Weights of a small GPT-style language model, trained from scratch on English Wikipedia.
Size: width 704, 11 heads of 64, MLP 2816 tanh GELU.
Training: a variant of Muon for these matrices, 5131 steps.
Each number is 500 + 50 x the weight over its row's rms, rounded and kept within 0 to 999. Layers, rows and columns count from 0. Numbers have three digits each. The size before them is the row's rms in percent of the matrix's.

# up: layer 2 MLP up, 2816x704, rms 0.145, rows 1401-1475, columns 616-703
# down: layer 2 MLP down (transposed), 2816x704, rms 0.0548, rows 1401-1475, columns 616-703
up1401 093:451548478488471560505517518531482484556479479555402515442507497451398542537503561509520570558457447406505526458444511498399521474398454487491581500453545547462412500559601532516489533482438398500476522479577494447519556445607434541505608547443535500463466579454441
down1401 093:494445475478499513531519490434521493414515497524492539502549521415484497445501521491485613461493428537536479513430464470431411571485490464549445449475545484488482495541552500451580632538519455506471459442477536419526486367518563514472509408465549461490533568512562
up1402 096:481494502610467520409416537475525549527513477503544458499535471545521512518622480485395478484494526539475441457477507444505485497483465455501526432524548453550566524535438399559555494419447436497537578492473486496459462532460594500436528560512472500388452504488435
down1402 095:428539455621442498600493489499513535511469540488371464519482601560434606482522576593523423557551565467557476456600407445552592507480532502485438497510470456520538501456546539436486510533470555523458509515569434473453473587514474371486500522433518576485582479494487
up1403 113:518513517369531546471558601526468478483582452435500593479525498491508482566454404421448517540648429525522399457579481461518516379411589527493489581527535436426493511511557474477512531510565569487548505549584515543484469534492518407572494431552456532452564478493402
down1403 063:559491474453468482474487527419512618478522425513460514462415444575525477487494544579461458487456518473522465480533544481613437514470511510518451561516503440541440461563544515455468536512526506541483459534478453494560495492468445538487610515492511491540527567505447
up1404 095:483483458457486512503507488554566518407545441517489496506540418487562468628470537521421476476516526554504524443519508489557553527458529466415423445493509512537513474488492519452448477471482460479502541525424457540476489440466495431453536514548587419537462414484480
down1404 090:480580556541510525499525484531478552477514464538512577549543476536493532522479451550481471522403500505572546518465451557452560528425460422509469492508462519580515519497512541589525416573495460406589498470534581566549479435523418496468554489483511501414441477487537
up1405 091:472435488532476427561519514511424522418505414466623426458512523520562423493451650502509480464494469519518430488607465480435580560495479607509412563562492489530496485468540615530509429487440580462508562492500509518438546472564588537503475522484490484479502518551495
down1405 099:495410445429530485411550550503470486480587538506397448555545481611440522564435481602473553483494552427465447465558466401394634581537467434535533531595510505509499616513577504477461513511515498475474529485460587456504496499422506448523450451599384509429598504585551
up1406 095:415464449504480505533498468538472479482514482505523413578439533543531492524516461391592460537615609515462553497531459514530596487499475533503545632474425424542466535470429490520496515535488609517535537482501389428577491493506554478535469483549434528478473504470500
down1406 095:518492471579451452533513537490520545540461421484537514518446502427524538518501488455414481444513511425447533510544528487671490504514428462533554495560460556500489526523504420611438504554437522526548509550472499516457460481545530520554487528548455449551534473554498
up1407 092:523475429450524402581565491470478466450489490475460487447510536485398432564534637514513485477517569541488488508584485451493406583490466514450348503518495536535596501375507604432521614412509605453501490524515402518482514542496445484533506492574522539521489532435471
down1407 078:545536538496449533521475479454522536485557559559547506433419462525536487519603494453489645462522506578508498557556494469535592544505542499441479470543531578452544484405480548454414470414471506541613522571508573423511517349483438556481396493482519563501469461436457
up1408 099:570554481466501583500531535515503498483503469571480475484467509444473480550547482643550475562520514503431525532465603448506469599452471531549407501505418532409506535458542462484511443566475476567470532511559549538559490533506357433503525517489436434494505542525506
down1408 101:496526529502513495527557528579543452516550412530493481496555534523462478594460491541560493505376421492458445497459527399529507508540500461549559523491466458598578478523562412524448469538479468469498466420497565501532425579448483466475499483432495479518452548451540
up1409 095:376574512523455500511490538505526597527441481443480351465458499510393564527440551491498550409583554533477512447444481520465440451571451489483415501539554603507538501367493626538561554395367527566431554533531444484437518558556510528495424494476546566551472574502456
down1409 089:447563495501533602593464454487528546465484520386507542496516428436564468546513485600463495430632527512420517473531494518517520549576538571545504477442498478560577504543515464456450494488474483492632557391536495543511604360467411524498473526448461541576450487530443
up1410 110:504467512539454465474427533545564535542506575485473368452469503516478505416464531441564481539599462486468471547555464495552407370500505532516446539544531536437354454552571510423549433421412521527489547568494515462498469460466568458533453497532504482584396465543470
down1410 110:531543524527511566580588408485495570426566522491458485449446543466464586546515533496449565568509427456418410452517453426599528456448545385457467478559544508508499593451469497520544449511501482587513498517449605514456514399509509515545483566484516538511470527429537
up1411 093:446558423489517474483569585607492479459542473515558480497575467417466474435525492525465520494498470523362504568481361456494508531499549425480535571550465536480487453548546512572470459523489495384463476510529477536501464488512444589500528473514426511489520500440476
down1411 087:420457509476525511493627527498472484451510449534557477513404507546508630514500473529466409506552428441577544484453491555522482559437532464515516411507468505485501545447552481431572487563475463489437442478519537475505517530453501454526518451421409546503462483490556
up1412 094:522413559468502472597618446495546407469526597612545497467423377523613505545449413489466509476477426534412519545575531530474587465456450441445547473535510482544461479472473443532516564638419577483482513475537510316526412542526560414596484509502461572480481590540517
down1412 105:419479506416537499467459537540474458559500559396483461567544402453447586504548473599513492505501548466466482498495407486467418467521548486552455564503514474420513614585536480494544499472516520507478478526536526436490519512454477556468506564484445449459564548530401
up1413 100:517452503496505469522515496498472458476571412433566448559528529507432577543483522567489473511494407504456478486485453492432464501447478432455538566528466407553492589569557508446484539511564569548481396427568456510559413508531571525437506496460564490427439464488595
down1413 102:555478468540406423480468529523530516560481530534448464547551469618513464467448544531557458448534458464470433490454497486449494482554513480464437547464538472499482539561470491489549528506429444459483576511528433445579463563523535450501474433506610509460502464502405
up1414 091:496322490499435484606600503434489539485400491507562535474522523402557567567460602425461483450522537487487474574471481481450456449502483493499468459517517523482438489505428525526529490369605470472489542408513512502446486475463448527512532453545451495542546418535597
down1414 101:564491439474515601467512460497532539504522478408525522543512532487437446531516507530479434544584482471489513473477527452424594494594475441469548557568439484421387461591557474437447454584542533524439505561561536537442558482488515512454494536518452541525484550476511
up1415 094:543494508592477511515520550518487498424504518486418416438574491451538527445468484526455431524472514547513464530470453439417549450455493454572556450488472448517448425488434514569503452400452440522476543464474465526320551553522555553493487529521535514463557501558552
down1415 086:446501404543540515559592481578495567469532435498418492498442507506557499457511428451434521566534521485511424456492497481418570507566461433429531512471517530530471529429511489478517450530524488519509570601515548501451524512402492484537506488596533538433594484551409
up1416 099:503593448457592504486492498470538520517468437518482441516507497446508414423392595513477498608470519434600601503499527486535459505589542542479485560516417509477472556444555477483588577485493529557550535496519495508440474537524457516495452489529439474469498484607522
down1416 097:475548479492534541551431498523477601497470640487514538498590639505487501586529515474493595505434500543511485522514423487520490518515520575499488504505595495501491428541571507525558467402487563513503499485483553438570532542475597530505543493514546501440513477474488
up1417 092:483539468416497496497495545496547479464531507416530415514481517523420478580516462461528488500512487471521514522452399518522505449449570504580474549410549480509496461566548446498495524413484560412481491493586552565465465477526632463526496506496634486404539421604515
down1417 101:608539479434507569487451532531486402501490508429479560492488465548459470483523443499520592449500559469533555452410539504500454568471507451446494578442502579469376524541579532509491485491498440538618511450476534483504564468452491541569418514494485496494453513481597
up1418 093:493491583434517490504538497520506525527492536593479459422545534480460403562488597349524539461536568557509453510608434559470488531512518548396563490506492436521446430425472471486431505490466439479568543547376430472490426511489378578500521505532476521534552514478574
down1418 090:529499549450489428511490547387455499621436421518421429512540524516528515432446435483457518501528507489463543548460507495544555494390527455509438487437458469347516558467497418523575469536517552509439435433540517526439533511406572480428429624494487449539563526541533
up1419 097:546403565518450483473506420498475561470482485421594544526525577400495544558610487487568422471586429520440377528567429490499548492522464536465516483463491450567583468461450472568446560395474464429533541470542435454563564564562417479491506484536460542473491446509502
down1419 097:488495596548527535527474507394545434491502495454535471576429554556505549548452419428526530457542536476445467460484437447493569520489553505584421440506529500592395548560489491488505564551448460578461471555471545539517456479516423589456467394431448479516540505640459
up1420 092:512489532471546516467426551536559484456508563496471541516524433481542479534552537501651421554562490512472480507496574498439450557514503446488478501442562467606510467517397603535495448478422532527472497444517593553506408649538451505510506469533473441527519540435511
down1420 082:548516446554543450573524469544551517495568555483529606422425481486496539585499367594475561521543581495508509496495553457448539553441594555576472542522537434534421382525515571495532475520500519512563519393488504445481530502494404435560457547542599476568524450442411
up1421 112:560530430424419471560439502398573491505484412419468459444518477511549422539453603501509594486369503532527564543438469571558497566475453460420495464507514515637415550496546550537529475552579486499508505614442558415493482508571477521504503466580477494597458495471466
down1421 112:424539529501527646607539416499465475463426504468513547528470507537556502496463550456462568552491504502503490493503511530583448508417555568538511434526494505523527477571491429528445558393532509528482475565538536452479484518496434435548401476455492508489488544513489
up1422 090:451494556512487466497549465526468509529487524528579634544554535577485537506458460496501404518477379595567494504509584501552492507459474430457479496611412502413512462472495461443526475686517506425532553509486525610458448584480513478531413478558497553498465499432466
down1422 079:524421522393550517608510493454487526540486527533490442475563404410512553550574489546581508496520547467530407458573535449515539489457535592506497406471448484495460489569462463501469499498415535529561441472464488552434448610430519497503523493416488526433568526541535
up1423 099:557526473500591441514550513480498472560525503486476495523640463528511439484532429444466525605507441541467384635521481614445485506470466461549429465575553503396494556405611552497555492557472554488539507507428384429548394515473451487435444464498427526500543522469527
down1423 105:428604494520475491478554493488445531478566423505501472453503507500453510426438444433471514601626450523453428506485439538437497494453499511490449483445513384516559553504523478476563575479578506387552494442484471473521534444531601511447409501540478471537598547533488
up1424 094:539501433505496438507467498441456530428500533546586516570565548557564496486489461457503403569471526491556437547491439560429521522591491540489519507592514478588385516498546470532527623663542496493453450487538447481493482464460481458489473464515494509497450451582465
down1424 086:407459508423497588528447565486474525556581455509469465475480565572477426526518521490427429483532494499344505497524454452471497490498481510484468439479584542473450531584536528535537468414417542562510549509490467493561566547519519565481587569474577455549535554457522
up1425 104:506435497525451480498545472563543471465537484491549505429588482452528537501531492605607482557483425501550511514466504588648534547481449433483469430474461507552482507518481509477512559491543578504462627592466523516453369562527451555541568495536454507593631526523450
down1425 101:546614501487505553459532479434547552547528540446602568509513488411427542549496501445475405479578577481421588416468564492454526497515567510452521497453489500571522573450591544496629496506591522469546598486476531450515474511492480409537488486475378533539517476466461
up1426 100:457491519558477487546540574558459483503430485554536471469549438485520543605476444571639435557404584595478522462540539423479488529521569536429588517478523457390510458495563470529511523433496425494428594431537426622538449479457583441489491463483522507536445458488453
down1426 111:551509510406462467558507561428445603515534488538520609503548449551525433505489376469490451554571518570528507472379478519468476413476513541592524487485518501573535481547444568493555439541512418469556520475418557567568537453444470560523478510446554487475467526590431
up1427 110:428572560563451479466459566450567364489550554504492451473436373389504513518555514500534554456380427430466585501417552514594535545518482473495466475444608465425460506507472491516498513520463535483554480534421502512548513543545470547375469570494587508455594430526576
down1427 106:447551559536497438519505534439512509481479452512517440630445474503484549494454522485471534509446557436540459484478478595479575523457467430476583532437451436515497564453460461474538453463642519480547528511549557474464451459535493525505456462486462499445509491543567
up1428 102:405554438424444421415446509509461533555496504489548452528441478536483475490582518507501416515532512604472546423487522575467421487431492483545472564456528546582461479567510498539424494576546562421444469481583501503624471473568423509460456487491438525522580413534417
down1428 102:509544425540486534572431552503492515461657442531521540478461531481460480564578448516582560542517485516479447531400533569567555592429484504525426478526503543505458508476581504520473496515443546543470452503452458540477569546487410501476473497443505513442594410536442
up1429 097:508538450397408529497521474551501451490496523486507435481534589519530437511459417467476504520489482472425499481455469492591462542607433569488487520430521523525509493457546453440460509501453535560540455546465405537503479490411592514523522503480484539540526476537615
down1429 096:434592495527619498536538515502507567538542459500494483449517496491506469546509488537491452526481419486612503524504527523545418609473412464525441450484533501492511533459508522596594533523434525478508428487553571547480493478531533541604495546477458523541586466541441
up1430 087:490545483474509398463536514628590549440470526554519484428399483488554505526545488535586645525521457491407517375637501510452580431554541574564444475468478485442529380594507477419513522464475388491426556516513522361450571426485585502507450443589573444427464502551432
down1430 086:476511564397522491466509556439558574553607470548481419318518510506553435469512520477488502497460470513449496539535485542383541531523539483431543536474434426485427470506568470439511545537553466505506537466418497445614549503476518513506443450497465539458346539445527
up1431 095:571447545531541558503505563469471548475496477482542435524557464546559515495548494499553547456480554486386522476483546418518501469482520528549555488375464429469499474453578529479492496526440669442502396492335431528539449512508498520548569508490551528510433533466459
down1431 081:517574588530597563524530524407487441409579392460577483404603487486461600414510443496514534521479546490518546495418467497509550493546455535426603562513452466474532427488566589566524393492540538566547546459516474453592468524513488440545536430508510500499448503491547
up1432 091:508481567532522518499562490564455474637502493508522491450343587531496538469457480491599523477564453601426492502462471551508587468514499429571462521524412522453525436482612612580514527478455582521514552493540503597541515413415486591479540509597476460526404440478473
down1432 068:480515461437347495423502354516457554475548446395536498613555576471538483525549504402376493525570455446535559468539537545529481533534514489480460555452457571567641495507497469522481420442532459423555549472525549475427528553605522544543493522485516477503523557517520
up1433 109:485489453491507515481551481497447413543483507579532554410545449438452489476540587503455484535296477364543433509452488516398516502461517633462348559520452527591603544471551421539440540505519513458485524486492517428482608522552489517525488508459454457486568401505524
down1433 111:493475514580504464514510490429536485483502473488460587581531441552495488497484493466507521435506497456538494495497448469516424464588429548557518518526560534562556541413505465562529542521514521474504508545469469399448507476474558532514538504384504471464531509511497
up1434 098:475513490558509476462509513530398451461356430472499515508542534516533570469510464562437493419530465498471489459388510492482476440502442442501551485518500521580488469601547461509489494411479547557607507473483509544452514495463474594558487494386477567504467519497487
down1434 107:450466489484590416503555504503528597509480544539525395511498487552533485466494448561572556505579508580483508522577511512514490507560468504508506441601504563520571467435500588580557522517592535517407556551538472523587511582651568469461506462503453485480501491497569
up1435 096:435544441652464497568521495517562471483429525503547403472488482431490477533525524520480476484467629569553472540469449479482460547562474494511524522504538515505557535485562469435571498532545515515516556459505625523528494461461585490552479483447548506470554429502508
down1435 104:570492475599497588480512432475471612493508524466563600459560502552560466471469494617455522365495535486424469480540505462563542528562597495532488570515676494519418451510466505466513539478488549489519532432557481560481445468385448516513498490526468503521460558484433
up1436 101:501508520549549453518513414617541593536519514432485502475452500503510497453604560533494533491508586656538517503590513488406521539516435545494449569528374460564553478484454482577513607598461552432397439436490549528468590581552473484530487513609546495515561538497460
down1436 090:433523419456568448496627419486417603513559404484461467480470509520445466537509534533426527477550465485483559447451480523450452548513477411608419504520487480539520437493473530472476507559474413547500452520466512443546556492517508444538385477515495507523589486514552
up1437 099:423548480458555554493615468539376422452433599452470521489456502505398457553456553477513478408488486518565457473432498522531512437539450498515470478541482543454535429449587488528479499499428425548514530529441497419551541456497440535458514494497511462542514480469515
down1437 107:532512569561410475532562507610487589432530449482488515507457491555569461497576508523502508483544431483426519530443516463437460435426555434554495616445478454518487542473510553487524493512534426500504449433473459589457507442518575396419505452585521461303513523525441
up1438 107:568436409476504509485462504440529533413531477422509519504576463479449486447448477488529456426504480525547493514530452527546502484579499521501510497498522445469491449606523621535535485541529525490551515526488436448490511511518532497454532444489517428477480608457491
down1438 101:469471566422507469496529541501492503537489551464412534467565453521605490429509525500509498407488534457443555495465356555505400461478483435364521516514537487551567499512443450510477421482516514489418466433514521504538437510485606508434486555515492486423463492524387
up1439 088:583476476575502475528478499518494461419532423490487612454443503474581538466512464538507475483534547540529528440600512460520532423559514519436464600530539595577529430483509670398520525449473548484445531484455486420458504464574534511429515457552531692543420424515534
down1439 093:400564414566456454527555458545567423490525608459465372420377410576553456496467539406437433503630541401484468508491490468516502453542535511485578489478499472466519560460450471396530491548507392508502499522507515563474498529512481471573465532548520431442532469581501
up1440 090:564521506484477520440495492509493504524499542522438510539531467459456469580469631480519604437428549486439466464513509447434518556532412507502525453487524470568464517529500521556552538497456652493563517580472475526542542594491554497445444543543517476494512464532466
down1440 089:572585504503544521423505545432569569424518515586549430460459518489534519385611500522475473510531496522452548495445472482531500604420510509573516463466571445570536565552506551547601494506482470512496481425539454437520518443544488417398512494401541474613546469468575
up1441 099:488574496366536460515478558465527525449571473521383476496524441476526496545484495538549495503527568385523558584519545460476495510542530518462529567525567543439511583435471574442598471474550623520504510518515491323571527573445544444433478528459477554525486560432445
down1441 099:464505435492482484480477496538503538568460501483480581580505540484499498434464481607564536547488499536518577464483513567556526548514501485508518401534527393428444497486575487383511531461535587472466488496445542427504424437546512585504533576476498535477562503473420
up1442 098:446538521468523472483450401450461458504499564534510458613502402448502556538535479431507665494516548504432507584471508473504464522538482458499540625476469507506418532533418506453464444538470437432424505489486461509493482560507525430398491554623480510506508445507524
down1442 082:558509485443558583448580482525521577452588497473482560476569538571528547473528544465487516467464630540536540482475489537562435512450541581487524522534605541497503576474545517520603453497585558429489486458485492602489462524484441539578468455520509536583448378513513
up1443 095:531501517403454533499479482398417434358461408407419481463484462519502525481481448510595517689488560451506598458494448500503488488497538514468529570516529499541484627533525557447545528599474455503520485492501508506466560449565474503581505468509505501381480487556432
down1443 089:490509551527472509483537489532538393467543522446576485534503456480502486463533449522573482520515538486446550452441510510498331519517462408525509530400485428488468498494464554529411590572505473557548548519397482519558461495439474522481515441472617484541536489400460
up1444 105:429330435501457483438529534428558463465464375538519455532433551542562376507516441549453418471476479518450504532560591465493564481407493552385422528420562458493497506510520480480486519539475455556418517474501523462490488451557566604537526514521474483543448466449551
down1444 112:488462437441464463454427423501617517436525478499463505582552497464484491469474413466572547506425488517439523521526506532623484497521517395622442532496493472405522562450643596529503557503405514505461579516547502475460475424543501488467538421483489549554501487442652
up1445 105:542463525490406469393510472521403475487458412509565462461547402435494535437468479550527430528498509561491442528589457491415471495503419554465551511448494474511515452546567536508575435456569461472379609439563493486474542509513549513513473490526484473585506487558583
down1445 113:519509533476448491400569468425484499447600544482473569471486521488561496498452530502434521430488454593390467408518491542492484558545504469404489601423450549530523530511445549445493561505475490556546494532484519526481520548516488459584523629553403484577499588434489
up1446 111:502462521478502551581459559519506489441424544454493436624478483596528591502572494548509375517463614488465496571456555462554503553554504474532510567484514479610576475503494468541521484538427440444555492508591479501490495423509565514509439573461507479455557581552419
down1446 108:554510450490461531541379541451514395467473524555488542523520499469435493474462461562472482463488558457504414550428504518502494516572512441616504458620536459467541424545534468513605368430517499450484549477478590487446615540577498514467510487460521469469481519508490
up1447 107:475553431536523521549558433449460555472476481514456463427493531547506482470508548506437416457513553428510477525481512561450550441430545519488331439546516510529569501552497483499454506564600463478435462443517501385558479488525504522584551512456549459489480619483571
down1447 116:589503540559544527451391557486586461574471424549505510431482504451459518413499565487511523529519455484480521572496515563532535411428547573551456472471456440435457507495473556460426567541548521413626458360518478513580457432577446465539517484457583477459539537501494
up1448 107:501437545547479499524443501448427454571538541480413531464479539499479559591499547610454496547563448482548518396462435545485537515476545500511518509439510564425464610501454533541544474480562434483488550591547466573495489433539546529437493515474511523537539489493515
down1448 111:499473489522496495578530405392443494420531462612471472496468439462474371545533442543479569515484437513520498522493499495412493525524510558532437353540501429562421458455594537473407503532503595421571504581461375477554550585486462522597472520402461550492498409504455
up1449 097:453495543476540484431418446532581479462502550521446504544497433570509523568534455504460463466424411537411440478504571541544478616515532486597574553471454460505486379608454507504534525497632681490514512504454517517502469482456549500455489485547504589508500444597495
down1449 098:423520455504480585476550451394536540505440490451451518521523509547522558503574414488497409436555446455480439548486545511428521436555429469516565580548555481521560518507534526545470537566484582407452576513394527480478518538415492536511495474541484538550457448520502
up1450 109:504401505507455543440485425491495441474591382483455553445489422613530538427491515450437499472413496522457477491526528479525483469486601473533555496571447547540492538485433549497513492464599592577523551536561515513528540483488577534508525512514418545565491510457397
down1450 106:487519468639422486479460340518511451576462477503530437521512474467467474496569462499534500518410429483525440478484542490486511462522558442456499548492494371597538505475478577472575522620501519435538465487482581438602527454528486623447527524547490505552506536425466
up1451 093:436509573553404364522551489585486485502554397496561495544465487515417572519495441471479478564423451518505525612414489443459503515498562495425508508541497483602552500520561506478413529442504517533480518490465510512529451496543415477413532564542411591507501463446465
down1451 098:495474449507412528605487523456540434547501454479457492476444506410580523515526450507453506543485464524534459513538588516481440521547520422454480452463481539469463571464484478626548432464567524556435526571462417481504590490498418520415385538483571494572486495482525
up1452 109:506428571436438534519584474452540515510487513498534538457518524478402484494463465489495548543456517477503479540446519599585553602396604461461498469527480502476544440470564472568486514466556540461420553569475482533569460373531556507423545551499420467483521415446600
down1452 117:521531459522521574556507479480535523557443400530526459605544587468509468460535588551530545550449503491473489594464440439531458491503428614543507557395474455472459527555491458517466411458440530598514577543468470558444547525447519443501485455545451512473449404448475
up1453 118:505542554547492460490418454450520555513482405485466572566520546479499550444480511434443508516487556574467581528477526471481459496470527453387352549440464510561481497407508472518438480556477576564551453593551494591439495492495478595543445561494462479442585536537479
down1453 125:544467517513403512611541531545509416468491431342519476607472430505521557434578558505601577564507503518502485519474465545512395568520522466476408597490542562553483426542533540386518410605525542522447545449517495448501515447450514410437502502467526468484504487483464
up1454 105:535560514591484494538447520444556518566470498588620360410440493467452529512521513558462566538531469495497555493550547521549605481531599537484442540530520486454604419476445486466549463504472529577555587495559490492543499542504497558512494545502521541483428503586524
down1454 108:443467488458442537455493498530588503516482518452461469467511508481513465338525519439543420528525535455499489442476427568595513559513543617562526484493540537451444462520528507558425521404500487519476509467512432518520507424454476419414488464533353422470438463437477
up1455 096:544548485492414531566530464462538476533486507578515535463475506481521450494566485449465410442474540466461524346540498457511629396459518509568486508489498601461542564471540479424507550468517510498538579432540525491483459437496537496530577552560443426519467423496483
down1455 093:594491558429410509487488554445460583498575455465507538510481482463512513483502442486487428539543485478599600589471412457571389546474541562552414532519468434443567475519446577484523457459489514556514448452441573493464553559505475590500547457557572508505521479503488
up1456 096:496471507461423532498505549510491426484458506407512447486492430486564536448498432540466417454492482496526515507565435547551480445576464443475443398486525531548529497489565519412533567442454550468451445578524606509494437493508511548482583418514437490505493516500615
down1456 077:385565436484512463572518335433508541555573476497522461541566538413478538540445505424462554540548599592487485593418512511414471477540503476497656456491469525569500405581531529621530466492504446482578507488425464544597451506574412470454524529469458481370484461565495
up1457 104:447428562505542433579501496631450501478570419458430564648515519468513542393468549507495492460454467472448494415507456450497567555424575466475462505437504526504531504515495463480558487486543403538457423515504508456512495576466429460428481406565514496482490471493535
down1457 108:373496528475486546611458520525524578467462475427549503428624479471485442600545519421528547420527534523533529377516562471521560526408538460564432535575485488605428452445496508425546462507509406565493442559530517539509424525434590472470474421506619568474461483434488
up1458 371:469453487352417484568502549534498512519523563402539465473475510518458511557502548473423500511570533445510515523500450494534461509462501482478452504494491520486509465548488532453475483495744476477564471483520453562496469606462477559496618529555499458480379525467421
down1458 075:537464508478478506503487588504500500496464439476526493535499480503458429509474466491450495509494494478511516497463596511490510484499509495484460500491508509513504430520490508489506499496539489522510487501503493478465488487466515500490547488472503540462430540515509
up1459 102:516472555447543512477554478494613510512534598494498450497481510521399494409513430455529467478563472426429500561490534514467525481441561451509497583496453490490574501539467613567522544509441574539485470479439486565480496456505420445495466536558496541515578476436555
down1459 110:570509460495431472474511458494490463553485434461481490523578474533520479492607403475562538484481533451478452380500495529500544420468455532498415510508466525411495528489520486478517488492599548489592473419509564535504529522451571484510489494523478501506480455590548
up1460 088:527439513506467484497405447455473515481466673523499446454407515447512474425498456551487534568476648564515517557439536488449521465491562464482421396455504571545518480524458443503518502435440517468446450443493516503468509548489525615371560550491526467532495465469483
down1460 085:450542450530517550420667487490481433486619488553564515500509484542535493447493521419545528496493396511456543426504504421488531416502581545486481443569462458462438452501473533541544474490522423501515536477384512560573432500491447530482548363541407514464578551558426
up1461 095:512467440479553427559460527461481377497550559508439523491467441514420483479500446460378502423469534416466458508497537524543527509524429513417462455528567503623515533472505467448523564452518573510538540553458467467556529527496483497494500626530518586528537516530479
down1461 094:465505470468548392488459410477476454438535427482605588451493516523497555483536463551466589495441491544487474461577481516490513534474484470485492456480554477446686438463581505516477504473457496465519480437486533469483461441598500482519344456459487510418506404447510
up1462 101:484510587598551527395499548434466481514509475433443539460549508492481495429498487434508543503475448496455452509524562532502571562528475487391553503447527464471461519592477535522485501487461440505562506624465542415466528489432513524541553439502472471427485488498583
down1462 103:410498402575554503640463488498534500554490514463580510525548599525495547489510448513421524531437517590489408526478548538476429460573558419492436424469548532465499367487625484577539586273423538508578474442536609541596485411567404574495592422468452472431511573574464
up1463 099:492457520592514461362535517487490507408449473525521519475545556485501464439511413522478454529506494450547416550547474456514409575439465465539518465551461435453636383538495470538582448548600615477496466473539381489536492495490503587488518511419485417529486498502463
down1463 105:534493516508597465502488448516416579503498478412492496485479570480538488559415537513479522445526549463460472435553490555522513506524473493484441454452570538435499525444399524518483464539575536510524572496538448515548500525417511498515522520574445602500552495490511
up1464 104:405471547392414505471459460459486499577556553397475488477472513457501515547515495430523506437479526514496490571480405450612516405406478516473524458530481565439604533526515493548494447508501450510515465595483380459427424503494492554598509497489425638472585422432539
down1464 101:499513551525530517506454463465513388447415480522454488598548472534423620462460530472444552519474485448658491457453614528514358531534460550476419480461451458557534501432515540436513472543470445497489486611498505443531494453501534494488516562428496514452582483514424
up1465 101:621600545477522472449573479585488533485590448467475462513502446508460516484519467489443501526425537464441518553584412439517440523431517636612447644472477496443485545424533584409555523504590459558499567553506459497531475507479542466444591559493562544477473467464459
down1465 103:522545485525390516538557503483456617495468515508482508448504482530487578496621403573512496518439434536479545475530537464416586452514643482567518541467550461575502552511519515496572578577494422525386552428420550482513501542588549509514514541543474487454539567459476
up1466 112:533532547569544515496499502518503457490434513464454527490473514431524565549539541590581548524503525556457407507539508545464527473475516457512468514513506524494518528369535478486589486452518369453523495562512511576553469523482526498473621505520459471427522611530508
down1466 118:530482458554519480555527574472490504402568465493453513459473447457569440449522516445498497450426523600486468502488478549558598474472417470411456595473522511434490524512588467503436431433522489610444457596619453569470504510429577558581552615491567510466518502606435
up1467 108:501479521495523564488456509462491462543508440476520580592530605479503429511580587511573498537554512502484490532465567596493493465563443461572520580543544522534470514507459533430406504506552534517569518575586464558509482459517517431540496536572574550576509539483587
down1467 110:537534530519509473423462483434472485577389488499485504507496567515458416501459484413519521518596477538471526533465522522614464499584476471602528513474494498528418466465497504560464467487507523562522576464554504482513461521449437546542530522567547487600579550484469
up1468 092:433507556542496553399501507422487463602481483439536526450482417530480519487524509548474520431526465518431512406555420468552537460442475501423546480474542564610486534479458425490558563526501555544508448454499491530416440422512509535506516423486438480543453478527539
down1468 096:570538507524528578397523406428456543423509468621472445520497534485475517520436540465528485474430502466549463514499531542532491488436515476553532487428535521508468550486528590515542504529556573469504473472413447475523409501525552412517408499472495504522528500453433
up1469 096:446503529453495630374533512473454625458527491552446544554521567511435468534543475522490530398470557507508449460477485437553466399505498559460553599482432560546564596511518441447577490528547560524546478553482516525466438580591464537476466547484522492539610460527447
down1469 094:374569402504512448507464511467541508562443558534518423525532490467462453439466533484510480361480474429437519567477528384505490569480476520490539545544452582415489516574501465499393470554556592469587563508485547445411529492509427507595508544473495474579611470602465
up1470 102:555470520515404602459439538546501507441431459484459559626469497456380495459505434442560400554462578503448588522426501449578445423510468502482439497544581525425535525488505471499492467364479541492502477504486508510428529441492550464539507488512501482513465531492583
down1470 104:407494463582574519555452479452611575445530435520480512527534580534515518562537488467505544430391410521494572472533526461473622541486540418497511496519456497458554463585504551419471534611514527502454456509453569546542562489502481553478448513541559520521488480514505
up1471 106:455482450520486445466419534489472518492450549542504525561528590479520464512527491466550421497563449609544511523443513424471500522530458480486592487514505546603573490497528431536518490491470488514395577542521547525457504584519494477445509545458459536446507552560545
down1471 116:544470511577513511480511428517476477466513550544431531653576480512488497492525404473482491472489528432486468508540546573440428464479450551512533531574501477498543500463558441499494454474522556448518505586505431456522505515413448496409536491543491464511563475521594
up1472 102:574563413479471493530586572485528475459534568506504466520501561500522479467429489526548387506537558484459545534488544552455421418546486523558510517480530444542516522532461480494441454478507565603455540428434473511511474507526495442591539560564463437453488616676514
down1472 103:468531504435527433560519501554551542517613527423504446444520514476495461455477490493511499537434562470459533529439472460518551475474503522381519545425438445462562486458501475466551574514555494527453456465553475590514454472401503422479417537572411525522509463449485
up1473 104:425461493468513522441549522510499514546514490436592543460482548516515532526515569476484475472568511560518517445469469439503490506432497488533484498433486575497527581467486530498520569461491562477493483601457568477539470409614546480487504521536489482542502515389543
down1473 101:525466524516538483457576545527533535576483573510488479571532535479512567422488528391479532620544499536500465515503528505445462450504507613499533447470579593535426537468488509434420450547433523579497470531426504551382479492475397465651520466488449395459390465499540
up1474 091:502448408474489511436582391553534478449499521486452583463470481537485558497458553520450599475570563567490420591502466535509447483552515477539538457445578474466562463433571542445473535494506555525554490499435492519502526466494458584446518487530387412477518533472555
down1474 096:515611535405484554521479594456500549458488417468514492565509521458573622550483422452449515574461510485440438440399494485456424490462498584572492469490471518466445608584443486613536570463512401489461566480529537461428471582566456408503426509432565506508509478457443
up1475 097:518543524451443469355594524505507503527451494498444488475450533488605518465501488586467550407455429492492436486526514452419482443503514452571556461538480514524527511506535462562533563469457554419587545498516445534484503478517514459396553569441437569545491480567513
down1475 101:596426447537529498510470561538505401523485563556460552517508420466465565494583468500579469543516434481458490516432435543519558459490483375518508602464467459501558401478641487402443535515442544499529473429457571522534584461456416462515659480511507488543520459445467